Each number is 128 + 24 x the weight over its row's rms, rounded and kept within 0 to 255. Layers, rows and columns count from 0. Numbers have three digits each. The size before them is the row's rms in percent of the matrix's.

# o: layer 7 attention output (transposed), 160x160, rms 0.139, rows 37-63, columns 0-79
# v: layer 7 attention value, 160x160, rms 0.0811, rows 38-63, columns 0-79
# q: layer 7 attention query, 160x160, rms 0.0915, rows 64-75, columns 0-79
# k: layer 7 attention key, 160x160, rms 0.0968, rows 64-74, columns 0-79
o37 105:112118128158090133161122138126156133111111143097113112159133132131128122117109160129150122102129143188158113135119181101067131145113119115140079112147170083105109116139147161126149104119115107108129140079121132177111113131102125090163142114
v38 104:108090131132114117145149119150099162116134134149144093121145134175165153082135091108124105179093104102186103090126127157105165097141115099127114138136110152102138157139152132146117066123101111115088083087139111138116153095148114160113107133
o38 104:123167098104080160114102122124174120113080172137139134145185104090151147150132133103102094153148090162105147138130130099102112121095153132112156145150126112124132139114093120130133127081126145130124135154113109138130161137108136139123156137
v39 099:104124162150113141133146151125142129109133138157101069093161144156143113113125133104123114130129111161162125077142138174130155146127132100124109125099101157128100113120101119063139110147089135136129174104133092160092111141134135127143092142
o39 097:136143105116117150142125152127121123132126132107165128127179109149128139140123120114139136122196165135137139109107120116118173097152126134120151137132151130110053130090124125157124116139110103148145095145114100116143113121104108113116088139
v40 095:144083108142158126116121146163109132195156139107140135086136105126138167140072132114113127118121096143093123158135124128129087123132137157146133138117117159131142091112114169099133147141177145152125130112143093123125134103116122208094171074
o40 100:126162142140121125086123103138135127160113128189138117179066145146090130096112164131142145101131105121119116116143095096190150150138153099130150099126167117118165134108114079155148133149130159105151118127120141140097142176160127114118135130
v41 096:096137140130121154120145129166098123112107111122115155177162083151085120104127092126124140097154143147131144166100136095146093132150100135155111164120083152086179124092135120116126123099154105134134117097106112089105101093125079134117095128
o41 099:121088124142097123131121102082123154061103124141132147144084187148136108163165170113115165084115115148121176121128151113138104151083122131127126127153126141114130095138092135120140115149130120127162088154146094119135100129153112159129119170
v42 099:134136141137170138143095128128195131095143124135157130141130144140135170124146151133164113147177112136132155102156126132155110111130111118103174141109171134170116102114131144143189144131134082173160115149119122147089124131105123141079122112
o42 101:145146141168135155063141146100138113138138150106123148144125120124156133122116152132122109137124153119112100145119122141083181150143144141162160132153131125106152154140120102130134101172135135128128094103148161142090150123172138146150153148
v43 106:127148162140106113145167129166146140168103142143120131134137149122168091090100144085102109147150154136127145130118147101125148151139076161094130127128118197150132121140061101135155169115114138134166131129102114119094124108157146119110110111
o43 109:113121140141079108100117103059129111144141154116141147144163117123143137128140138124125128088146150130117107106152124127100095144111135156130155089128140124155119132104060146122124130157127136077130128150093110117120140127145160121143087125
v44 098:148113087113127158128151126147125153153119131148143133135086120098125107105121100167062166139115128134124091087136140138158100141126120092126110152124125117146079140127121137120178116173080097139090094108057157133144116130150137146109109177
o44 105:141132100119118139153131119168076119137138153106121128119146063129146124141114156143112108120157135147113152172124089135095123124109115147097167138129122111157158156109094116154081134145119062128112145128126127118112145146115122137178094115
v45 097:095128087144154110110118129117111124105121110128144107155086143148163060114169153151150131083175189164150131159135110133126132168133160141121097114127112130131092152094119155175154146114117131137136079144164119101127136141157139101146116130
o45 102:173121150157161139144112146117101130146108124125148170199133151118196089107136095129135121129142158103143176138116107108124141102139110161119122118090081168112106151099135152125141105152106148090123171123132079140126095146133191121123144137
v46 098:141120113130147127140113133151142121082124096121143104083145123192165160147181129133096086135106156167139120135148120094129125130123156130125097069132134121117124088120155115112133120144119134137125105110107128117153163097110132129106154106
o46 101:150110097125129115144115144132120166167121125104180146166111143110170141152116161086138154118122108105139161119185124149163091094157125135141143165106164131132134136118177154141095113170141103088144157127106131120087153119123116135153161140
v47 111:128120066146117095149148127191111098115103137139169105122109141148133144099145145133098116118131163119164143137095112105117153130119096144110129121174137161135080072085158119137106150129170113131117095138124101128089121143152103109131126146
o47 110:079137143122094128094079132089110113096110111096136125104113153103141130122152127159129120139125136116097160098106118061128126096136126079137155153114112106143152101115163149113130136094096127134153110098087155162152113143112143106130076151
v48 109:141117129143118132155156107149205125118138159141092146129134109117115150104115161132114159132138094113130130141170147147128125136086162100092102117139117127110142120114123121150121106119106122096167157120171128117099100094132145136177113129
o48 106:143206108118148111112163143150156126159113149126133147156132130119075115111157131158129127092134120149085121176121119120133128103095108138141140137095130166125098147108120193118143125106158150140127142108119147135098092112134150147119098177
v49 109:159123119123114132138100112110113126074129152110118122127114138137115120105159114078108159086101084169123130114097134115101069118127119096125164102108135122120125174092103121103090126150136115132113084162144157116162206083114195114152122108
o49 100:115119136140132112127162151132153144140122137145093115176092131171123156158131122160108154127128114072131145147136098102114126083177122173134153155174109107097139132114140147095120122096118101136101143112096106148171112157164129127115174144
v50 114:092118133175114200162140090094119110170131171118100107108137127128151136111125125132135129109115140130131130127126130154168143149133112136123162109129100120073096150124111149131160114145128138087078142090132120116145143146144114126159162184
o50 111:128122108148164135126094148103187085112088117158163133173069084131124103166123135120121113145103098151150151136133107126130083097136133156098132146097112104134131080113113168157138125173126131092125127121127113116129107125127100157171107100
v51 092:146135117146156152135131165141138111116108148136136165152087131163117165149111122130147119168142145168124151144161125105193114176161126112172144131130108095157098116153116157139132117100136153128131142109130162131130136137165125082119159148
o51 095:143088088146142175147153101138084132120118065123165106117090138137119136133092181114124081127127163122112133116125119119125098124123132121073106092140119137089126147140117118106104090145138141114119131148162139148137131126121102192148116127
v52 094:125104145167119077139128133149141105174097112140139108170145137145097162144148128142139102117127185145145130112092131100114068168090127124156126205141127139113112138132113140113123134105154123179151122136116180157096121132137090119158138116
o52 099:134147095148133121123139101108118104147175148130157180125143117138147085116151147164110147084128139163094188117126121113129118140121168101068125082161109135106135143131151120089146085124107150167146149084132109102121133178102109122115193146
v53 107:125104147115144112136151132180113103140133106127109117094124105091115125136145100182107109102124149121070138131128154106140136142138144123098135121107139137066147107113076144109148124092117119099137124099175092091121113080121102098140121133
o53 108:141151121160139127148124141105133133139136110154131146102117180143114107125191132170180100095122155114115149148147123156099133146128100139135112138120169153074112110110143129112146124135129125123143141181106166117121130158131094147117123104
v54 098:128112134115133125134133108183147116145093162120135091147118101125104149105103095131105131140155165128121077136135138148131135144130090113123110080105112116167144167121119151076131117117150150113147106112133141180119116119121139163117070132
o54 103:097116114153087133108112096122129153130138153164131135089122121154101139120086136137130133126135135172133170159087114124125156169167130145128146080155062127124158123148187149130124126130114149134140153128150062095119135098066147100147103156
v55 099:113137123128106123136118111158201108101141151114083143099137146147123106186116121180128139189080127153113167147138134174137148144108100146157092147101138112128092126113122125150132118149114137111105090150131135159120113130102117103096128122
o55 099:064096140131136110133133093125096107113115070094107187191137128097156118153156140061140102132129098132101135142122181149149156132141133114121130117131110152118125129105128105168093128098149146113151144113146081122110097148123149148141106114
v56 101:129127113172124159132132154154102135100102129106140156103126156135139132173097161113120160137122142135086117132148153143160108099106138114184081093169146095115122161137123119111120108181067093176126169136123130086139142098105136108146092097
o56 102:143141107142143137128149128132101096140086124123148093121116132168113153105136082114151163106100116124098094167159122148125141135118127129155162143148120120140131136122149155148134150112105118138135058146150133153122088114131090160104130083
v57 099:111102040103166128164107130152103104115140130099103154136208112124105113108102129153143121124134131120135088114127139142111124115120140152110124147134121116151144126165128166105106081149169115160126118137160121107123121144151165122119098136
o57 102:144194107161153112090095083122141126087095155152115130111163136169160160131118094145114144135139131120141152168103133103155146142136175138134090129124148120119105098146158140152125107113147161123159148175111115122142077146143138127137137128
v58 105:164157114160135103110146131115175146157169138120158097175133122137107140141133157110121105134116183141104104150125128126123107132115140126106122148099114104126123155111173091098111146097075135122139109133146187097150131166136096125137121107
o58 106:124148126161152174139131131124120150108141103135157133075137099146135076103174161137138116156092154162081104120150125140164119147143142121127095145136120122138132132169148118123128120080099095163133134143093122176120123091141195143127142162
v59 101:147152143142119171144124126168144148154125188137147109136134113098126148121147092098127132163098127142143151161100126117117118091113111145142131153148124098108141112096139115138136097150129119126124158141112152121108094147115123105151096118
o59 105:124161121153147133085156146142140112133141088146115099115135169126116124105129145148168114113129145145084187144149124124130096131156153101134108164170130102156136170107099112112149108149145141170108118098123148112125187163076122159143102157
v60 090:158152124105125124152156141156134128123154107136141037099159158110143132135131088140123160144117133153127127150127133119166147123119156121090162143102097149145151124132090137132080130152165202118107120112120150124147120127145142132138151117
o60 096:083127075127145084142118131141151092133117138153149113086101103100128135126136177096182114137146137111165131140150149102142136076154127136125125106138120138098093121139176070118120138145102194140088159120085100157152115154087130117159127124
v61 112:138135083152163120121110115180151144107125098149131117101117174109161143097146099093105176196149147126118114114127080172156153134106133121185132141116098132079118169149116102145118115118107109154179143148116114113160123104145113097121133146
o61 109:118109114088127105120154098118140145174088129139081102129103107130118137134135128129140104134183156149121109137122152149154114128092110188128123143161151152141138170083126130177125175158131102139126114124150090132167150144126110117139130111
v62 098:142108125154164084117165093129108124149166169118094152152119121187126138086142135088142143127123118113174138107129081159130154156168174149102132147149153127102103124091134124121149122164120118127132166117157133101148133105108138124163087106
o62 099:137111122158133115111124137111149145134099089122124112134140126113182143178145137176109178123109164116136118130099122096132158116052136102145127148091118139141106158091155145097130077120131083123082169157150112130091140140121135106123118121
v63 109:093130141149185167129134134133127124118140093158149154124174162146130148135103143180131115153120114113112068127133144187139158132092156114083120170154127117132143097110116164131113145121144114145103105064141072141106135154107097107190121071
o63 106:129148111133155088105107134136110134112098181134120149160140108150104153120159126121132143073136160088123147130141121086144150119099087119105088116099171115135117135135174124082130159111167118125138154198123163134120130130108138103146116076
q64 092:094135167111121129133114129136139131117092132140109141129107143168117076142134106143122128155106099153151046124135163110135089067121125098113154122098132108134094162125156136141182099111117092101101170090148174117141123111100129138119102112
k64 073:124136144111170168115107099101137123122121153151136139126129103120135105150135154107113134126193168089109175110141106165149138120125140162165133158130086112117176132145138125103109125062113127158115098080099081126122105109136159135118148135
q65 076:104134140104122162117146150147104122162094158092106132145162126153121090127121104081150129110115155124128143067158128187101122113117130095158140127147111095184071114126141143154152113144129124106095136131106129141090117068129150085141121122
k65 090:129115134065118153137074130158111126134103113139116127171098139170145088140111119130113110148116158119085149135090127086182141120148147142137148126075112104149186152140144136112197129105120150112123083101097110137120135150100142139120091108
q66 083:131110101103153119129143125148100123152111082091082143109124118092152178082115150127139140132152169101127171134129124124127125106107147125111103114211120095132133100125139120091094111120099151154133086175155156153139138111139163131114084121
k66 078:104122136122097138126120101124109136123122050138115096139071141128120156134150110079136199133109123151087086093131131166107129102134118135138130108138126154124132105097144151138090157133111142128133164157094102132108099115121140139106142109
q67 090:167143048125098157100088101127141116109110181150124087149076113102137097104152145126133104150161123121138108052095090146110139164157121135114133149093163156142144106127092100119077133150106138129137137101108095090117153129086119112092141135
k67 085:120099194079113141116140171055129130125115176095121156091147096123155107091118169142129101141138108139124127136082166106137149131136106098134138140131119127088102133176141104130130137110111107124102150095123131162139121095111159149081116139
q68 073:125117105084119148160123094157144116082104158149135125146132109132121087122151109146104119144113124135160088154133091142080144124154138136101160128081153159188109104124131123117136120144134111143160116113115127130140161102104128116077159160
k68 077:167110159135130138102130166136084144085125190130112148118111110175153120158140139100112123109130149112082144146114179106181149113148138128171124151111125114116149172096150106139171152125117153140123155134096121154147116178145153135133182108
q69 078:102136146119191132140145142129123124084118134156126152085092137148125099147110089137104137111173102144119143184125136106123133095117133089090152124162125094109113153156137158117132093112153076075139138142136155131157128143131097142132148142
k69 078:132137117112112152161143185145150122112108116133171127163117121155148096108169058059114138109168140085193128115078132107144093114124126116117135120136183095110137115153114121145139114157128160127155139143117153135108072140136119118157130124
q70 062:155158114102148135128147095184104073134117102151120139170131151150130154132150107105120099118117103142148125180093140134121118109125106143090174163135180150111148111134132143091110117142129089130182129125131107155173154137122144146062144122
k70 083:113162096098129137134157113098134144096094071126092140117065143141165125142127146147104088145164133132118141120067109093131124144158114123177079135122145164103145101124140109147123127115101130119122127105109113150120120085105162129098132113
q71 094:130126138144134128131128146147119141070120187180173154117089122151111090137116089133120115145143073157145113115156156119112114111097137081102159127122124141117114134155097138134174100097143098099118141112109125130112121116105068111138160141
k71 079:127103109147123111117120153110112124147163145148119156133094117126086086063094088150130088119143170110163146099128150060139124143173146129135121148112104125147150086180137110132167095160115141117131128067142146104155173127144139133141154136
q72 110:158140121119139157114136119124123087169138134167161113136126142108131109115119101110125112139128124106141115132138082133116143142131158133119155171166114143162140120109152116105137143178109144138142151150153049126117149166077153109150122124
k72 094:095133128129113088089113096134112160137116174116164163078151146110129130130088156118129139137107158173132118184114146103127148144116093112139145129125126142110095134135125092150159136134133098116134121120140111131150134111144128125076148129
q73 076:115141113131148147169165144106155099152108190126138146103083127119136128159075116134151098097169146159145143163135140140112098124104129123069137143125118111140156119133115112131096122131087157181129130166137150125148164113110098146103151099
k73 077:117139091175110142092110145120117076111155158131123142117162166080159097153150124093156059136090133119125159129122124116117123174146096133133171107089119138163131128117139109103175116112148115130092197152137110100175138135143096159171135117
q74 084:123153142143144147134174134168151159125102165128123119111108167189122100143133118127101115133147108144155128124167161134116135137115138130138137124150122128134156147150096127128130109143152097088120122184126107118099160124114113106134168151
k74 075:155083114165125110125156152156121087135160133141086113112092110153157088111128123199135084122102158126142122148108121089131115092127126114135129128094125139093133160128118110146147103096107082120144115103130144153128117152100103120179177161
q75 079:171096128111071124145119149091123131143150149173147106106117134130102173103125153120123118098134137137135130076181098124123108144136106155135094134113138097141089151122117129168107115118137136138146111134085108137121093146108131128142146143